{"n_layer": 16, "d_model": 256, "n_kv_head": 4, "head_dim": 64, "activation": "squared_relu", "norm_eps": 1e-06, "rope_fraction": 0.5, "tie_embeddings": "early", "parallel_block": false, "lr": 0.00174, "weight_decay": 0.069, "warmup_steps": 345, "train_tokens": 694800000, "dataset": "wikipedia_en"}
Each number is 128 + 24 x the weight over its row's rms, rounded and kept within 0 to 255. Layers, rows and columns count from 0. Numbers have three digits each. The size before them is the row's rms in percent of the matrix's.

# q: layer 8 attention query, 256x256, rms 0.103, rows 0-46, columns 0-63
# k: layer 8 attention key, 256x256, rms 0.102, rows 0-45, columns 0-63
q0 081:143115166113118137123101089142123130141103126109118154118112115131137110135144174100141124136148103149120097096123117177112139118144114132130111149182163085068102151123144097151144145153155083
k0 092:115123183091179168164107125138106082152088094138127108142134130126097139118180126107136126095150109089118147164076121128143104156127112125098084155129140139107113134118095129134138160121105131
q1 076:131101116123108113100119171155107179139127155130127112145109156099093084142111132117116175121111097113152092133133123166153125129147104088122162178160167149082175128157143134137144102135121107
k1 081:125120135145114155110058064149160128079120094148119109132138142124113131152158160164142119140142159129142154150130146124164122123131123147137113115092143118115157118142180090137088103176156142
q2 086:116114162154157132070132158147133147112089115126133122160145138111114124117120136103168115094135116101109116105113136134135162088128111128111126146185142093095117113140126115152124148186136106
k2 089:119121128108149177153090089130146121161131144117097143143118138137077133143145144143124098109126147076108179134109122166158127105144182146128144093122132124116146122155121088101085144137127125
q3 091:129137109076137165164111134102083115099095145133113119136107146136148125121132132118142117115143140159115173130141120145128162154109159116163153100157127120147156157088153101118112121132102144
k3 086:134138115132117086152187152101117090137118120103143135129141163137152142082117119100119112129128098123083130099127134129121162161128109116128132078131100114169115115105093140140113098122092139
q4 095:143087151115124158123143157149181129170179132112176131081135147121113110151115127139103169110132105128145112116120119114114093111154098093117125164080132143093147065158114152149130139100115147
k4 086:120129129155114125092119124170158173131152091125103146112137140123107124142143086093143149152132143135156140123139146117135148119160129115116113140130105130153128110108111130138119106078171126
q5 099:132146164104150147092168152130141146117149132150144124131115146125090106142118106098141147110124106080112127143111169127143110090152139137131119147107160146105106073157092134114134165147073129
k5 104:188086130100076126108155090093142121099136145121183136110116118125168144162125082174148110118138136127114169113141161104150119107126130119104164150121116122129144132116128135114128128109154164
q6 143:140158100111098156178128043169099098105090142104132112152102176140166174100126124104134091157122168155120146122129103150119171170092129146132112090153149079136148157075137088120130103153130108
k6 122:135160094124128116194126106111106083135131128109129135129085151165122170104147151117112129114125149137102119136118103123115114122100165129120128115134136120121127165137131099117155111155082120
q7 100:116121089130151102179119059134111121136114099102096116134123178186128198115118124131140132145139149111100136105106089133144140120098140130108128117161115093168133173132139126134129132148118128
k7 104:117121137130147107156112163080150094127135193126118114112131118122120177112138133150132128114125163099105111128118149121141151129112140104130179114112125127131128130156104151100158142163128153
q8 122:108134188088152194106050112102193118154165123125157148152120108123106065141134149127128167112134077105116110161107111103136076124136112140127123154119147168093116108125098097102136120127111122
k8 104:173112155092103102172174095092066056123138082117170089119081165141205165093127096093122085157123169164123100118109108115152162140049131108139108123148130102082148123114143126159147107132096120
q9 111:122145153127140138126080194115154154149126131111129148137154115141113091124162122091144117099149108126136116127109088102127110136135123071108157147083143129116158138166129172115158137155121139
k9 118:143125112173149083095127149120141151149122111120108097154137184118133126148125103126141092188113131117113100103132106108121136123122081121121128106156127147108141143130116151132085154108134140
q10 100:142135102098097147130136108136128133193138115094136138097144182138123132159140105109103091117099108171135114094130114158107126099119120095104131094141096137110178116136063135142117113141132138
k10 119:139131155131134141126071116154152131190170113121102156145147139136102141146112115147137141124140090137117155134137106133064056099161117136128100157121105169140147133179104102124130153066131113
q11 097:112145096162120125120147168141126127113076142120132137097082147111158132095124116087111116174098155121114162114058128157157175125117129092079148096150116111139138102108149134130148115162131139
k11 090:100142154119154131119104161098100123171145154147121144108112112119139152139126109105096169081090118114112085168090100134128066109101122090140106160127147156115122099168141107135151127123152150
q12 165:130142173114120162107072106164152123145151112104165104156121111127149113147122124117109166125107101162124099164172134124113069116124138135135097135131135158066132147102097109121149112110098113
k12 079:159128153096145113120119171084192123082154168141126132127120106114128128128155131122110138092137157139104096173151152131132110151138150144148170137100118088179134142155159146094141133164132090
q13 106:134101134119175092142105110106111113103156139116141146091101100107096108114122171158096141137159087155108120140145120119116132109141101119134138115134086158123168133136143082111136101169140196
k13 105:146120163102160129106096145098161121123158125120119117117168143106101149162148114164161115124132112121127133145123161120097091100138151140148177175129154136152106098162138106074142122112126112
q14 094:125128131148144160107163115097140135117094131114156152110106138087125110098135095059109155129137138142102123105116118119101121128084140126111136123151126115109078103091155149160141156151111178
k14 103:105107115124117136135120124121147149106120098150115136144104140154120166104137121110112114099142115124119125121093093116140139145123108122178104154129122109095130144114192102169100102123162122
q15 111:157134127140102101133102116135194127204156140108122148113124125132085157107160134065159118135128115124148076112096132136158124097089141095124111153109096129091123105170123116111069127112154119
k15 103:131140111138115130172115127172175141172127125112114160138123078133130115134163134146116083134114126123136103079131164151118152158170179157100100140127088157124149091129083120161135121126151119
q16 076:136117083169122123102103138165137178114133148135151116134120141125129112109140121115142150145118122108136092121103133134168180145140114102103145159110123124124156155148157130117160103140122124
k16 079:134126145126126115135064104152084130103139137146125137150149084119122120151133169190135159109128115144135123145154146131130078096116109143166106099175141121148137145126138099133124130129142166
q17 084:126127100127136083165127142131152137116149164125148121104129138113116133102115104144104140133121153156140149153119152098119099140138136152145158122087138157190171120141123120092130112097099163
k17 093:144142091154087073088192167105175163082134135141123148141104137123150127136109102153125156137109158162119144095157105100125141090142115091138145127105099108146150134099140142129146112122159132
q18 077:151117125138121126137148139146120132125146119139161114108119153119093101126122113123084183126128120148130071154141123114140108135153095106149137185104157156112144089141110138154147117134115130
k18 089:130133128157101103086112143128140188096149133135109114150095134106134131148097101143159124138114174159148149117151143119165149083146124141130124173153120127120168144132166130117123125117169158
q19 097:123153113120148101102117089099111126123077098136115108181144104119135129118144124099128111163149113107102123122105129129142161137088166149122117095198145103152111149114127102081123139151141143
k19 085:140119115107138180162119129119109102122141174132108134127118154125155137095117170166137096112148154117084146142149115146121136111097143138144133149115117134132116142131120119137130174129097123
q20 100:157135097100100130187112066152089096119102146108124131137100143132167152097125135136104125147102159179114158125126092146124152170086157128106123082159124111148158137069145087120136096110132115
k20 092:153146125117121126167178127092083085144128115101116133103113142127160147083161141107125105088164113122113128123112088156087147130121150116112130111143135123142111136103118116143158123115097129
q21 110:122165062153047132135221107211079135121145118133161120104133128144132152102102106115105136143108125187141145093165135154120148127086135115144090121096133097121162111118117119150110092111116127
k21 104:083130094137153173119080142217123165144154101130106150151139098146086102131160116131092153131097098130123143168141157127157086149169121175138088132106120167166155177148112090145128129134110124
q22 104:156141135129190150133050135085134123129124146133065150156110143119143132107158136123147127134121131093113137152143182094110105160121134141142122113111133154148141174117134167099148146170151113
k22 091:102128134115159103094115165066165124108160170148110126157170130120117113160109125154133142124107124132128089147144162095178096117111120146165157125099142108110131129182200140085122125152144112
q23 132:104150122146150106110194202097057160121103102135116104105141152098169081117129159079131152114134129140135126123113140142124143130117122147124142113160149109116116127130186142114128103141103137
k23 121:091119102148164120087109180096194177128173164123105169126156117146084133156133113170103155143132139114133141152146187083135084114187119131129171131078123131143139112188121138135117141103150153
q24 173:146144171097123164119067063160169094148145122105169136135112104146121105143132119124112140117146112144133096161153113104134080118108158155153100149116126152089127143082093109135116131133092131
k24 086:134125123093165141165106144089168146108135126114129143132127132139107137128172172105122149098100152116105134159115133119140072127122133171150168129096124106150143137164141121110162120158117103
q25 109:076185099157129113107133124130087151133119125072159145132177106101139083118116159141087137145139132113165147137117134138167117129125166154129126099140090154148111114117153090114143113114103125
k25 123:117141132093129158191123132159138112146159127107110166129158099160085115141139155135110098074149088115156155142132111125138097143135129117093134130106101156118155118133113114172119108130091099
q26 101:128120093161133087108136095110098127111077197104123135093141104091140113133131115152136114140139156075147167126150141142131141130131153087147120108117119104176126118105165103122113117145184169
k26 097:148117114132088148157159100149090119120101133124142099129110141123125159095095107093146107129108120117114139091092108136115136088126125082091114105143147159106102140132086108162121106133151164
q27 086:167126114145119166134123072088138086082091141098136149097193085095097120120132121154132137139159146132127121109154127141114168135094134159156120099139110106121154118131135129072132089148127162
k27 102:152116108120100134110139111145158145118092158120122080101128132122149110132123177146133100134110147139137128105076118166190173121110169121119124148116115102138170116114111108143110088155137137
q28 090:137107152139127068167116153144084096151151136127137089135130167135162167116148161140077132093117125131104123126182142124122140119131087119164110144145158151149124108159142089146111161097092157
k28 088:150126145124139099088182169132165149104117127161130151135142135133087144123123114158144091093099147125127153138137137151088142138145119098119148132110126111160116113145136107147092141122081111
q29 092:112126123122140091141118154134116146139149118112073109139145162119181127100103159143193121158142160094121141143127129167094123120122093159101145108119122156109108129127112147124147141142136078
k29 122:126108148102160069099118115074126111099154114121116134133144131138130153131124093120115113125138146120109120104115168090176117096148121122119077102118147074082151137110176153138159134127136131
q30 094:141100106200138118127110146112127125081102151130102148145139124115158145119107131172170092095176132086106144096126130172125164113150138114115153143140135096161140127133117144135143143154144122
k30 088:102120135126097113095153083118066133110134121117144104123114163080143151143130091083116134144117134117134148102091105138149156084093131108149114074181147138087134112108139111151114152119156125
q31 102:128172120138093153112135133145125126166142139123124127132118180079127131092175129064121131116118122160097135121162127117128137136112087126132090152163122128108119137134114119095116089107114151
k31 103:115119097112125090117148120150155150108142103142106151174107125165131137129149135149149091168142149155116122134157142144147146132138106142090096175157120105111154142130111110141108100121117141
q32 091:132093147109147148134094091114157101156155131130162105128141122132108132137114123162114139089123113128082094098099126113144075094126119142128116140147125153118142126155129098167102132108142174
k32 104:173138128164122150154131152139166138132146121102123137083129123108106157161124134139145143138107133105152176143146118128089140141147141091111155159140127152165125107110101093138097126110136125
q33 111:149102139134146075123124127084110122168086150121098125111139164109136169100141116109149137126117135126148167136119140170150143102165107131103142165159131119180093085117113102169139138112171146
k33 111:130124123125097096135153125104067145076119163135132111085112165107136170111115105110134136136141116119096135149127125135129143085153138128133124160118162115098135121108165109157156123119188145
q34 105:131127110201107096107160107119074130121087142098173116126107058106131122147153141124116112121164115127139122093114092127181150130138154099111124128126100132105133109114158093093116101116131163
k34 119:154148106105120162160096106157145121120115144153129135143121099107091087146133145126116122122122116129136148152103115176117100096122152107122141105129133155155099100145133111142161116152135123
q35 105:142177133123109159085147098131119109164146167113149162109127132131120100130145123095117130143119151116165124147135127085132133153114117131159121105099126137146104088087135073119108096124125123
k35 107:139119140084118159163118112163142140152148072139118158151120105175114106111151138127153107116156117163139150149107109128114099174149112130118103179091116155097151125139080062187131117134106156
q36 102:161091155101121152145140099102180103129124107133126110127120126125166140132089127143128152131122144100136148145077173171127148133155074113129162148126130122123092110120088151131147149149098066
k36 094:133134137152093083155136078117092112122133103111120135136144167166173152139081111117124156163114137137139126106120115159163208083106138125134084084155154094083165113095125125141137130118116122
q37 080:106144070190094156097137182136134160139122183133098130129139139102081128078141093105145089159108162100150119123143126126117126113129172124109127088144157119132142144150135143128117095137168108
k37 111:082122122103139118113085125149094117138087109142117101137086134118126124117149103108122106162109157115118110108077161118157111138109140119112101138112134111055142150095172155149133104172164136
q38 104:125117126109151110133107176121129127145164096125107160142097155117145140098144129092138145125138120151160110136142147129102106111137092131124138142096117153116118126131127131156122180148125132
k38 103:109115135097155098097138118118120139105185075125115146119156139156086144095180097098136148126122071122087131162137134109123081123175132118132088167128114126118113137128103132124149168110132143
q39 087:151148115134109123153179136089102126147129164121120097084186175132156140137094121127143135148122148126108121132111144167174108115126130080112132105125075119077135093106140148103126098077158118
k39 106:129131111147114095122117133127173147131156130109111105161131110089164138153081079106085123153156137155145147117117123137129127125110105117130130105130142119117160139082127124135109109137131148
q40 090:198103133133101130120097104083184119126136104090121115144146084121136103171112139146143145153116101137154123113093136131116089095134106123101136110105111132060137078123133129085082138137114117
k40 131:136123130135125102133109086134152148074138126095148090158137158092160136129119121126137129170138128137177123124137191195124136109125149139156137101162104117099135127086096111126111102121134114
q41 084:128167126176155131104143147120101137084115119094116139144114135102143103087128118084142098141132096139146164119123129173145130114095135119099140102155141108138142127135117160104144145146110178
k41 108:045149121108139101100137132143097156095151118135152121157131144125150120162123124163101103158143129159137113125133128133135108129125111126176077144156134132149140131124149140078133142136142168
q42 107:105090095123153087157093077121149124165171136122101134121139163162148160138154102110138115124150137074108152138088149167184138113136113124109135152136142116161147128138102139144152149136132112
k42 106:118118105163092120159171168118086131108114167153099156105127132118159147108090122129120136155143140124117137099174116087117161117146145096106141101133144139130138130135106164104139147128129173
q43 086:115109159086111112141124173159166129165140087132138119119135120138073142161108124118115147105082096156120094142134104129130087122119123094120111177135116142088134156154104144156092150107132132
k43 096:171135164155138165144096155112165124159128164111113140098126121131100110121149128156136141091084142113102134151136123120098114141159140117144167139112119104170110122170126157122139151111155105
q44 118:140097134091146099153125040093129115076111131095137112120131123104141141150108157189152125125133143125095142100109134158121134138128125151099133112112093137123138143120109099107134137117141154
k44 111:162128158127117120110118075128115093117127129090124115110177138097125179145100119135151151116094114115144146109108138117114144093111102122102110110152147122108070141121146114105132127138175118
q45 080:108138125124111109152128161168117142171146096154098105116116152165177123149120099143108112134098134082113115130112136133133107124171116101103122145111126110138133145144087155166163163063137109
k45 119:126126119136155149146104123123130119178135143116126181127107111160053122108108124149122136114130121087098129148127096106100101105162146107119146115104107155144138117182128154129146162116111136
q46 109:076133098124138091150070155173111168084168117099128141117113075161082112128139136135140113119170147108117119123116120104138079133103117138111115110074069133131155133137121130100112087130118133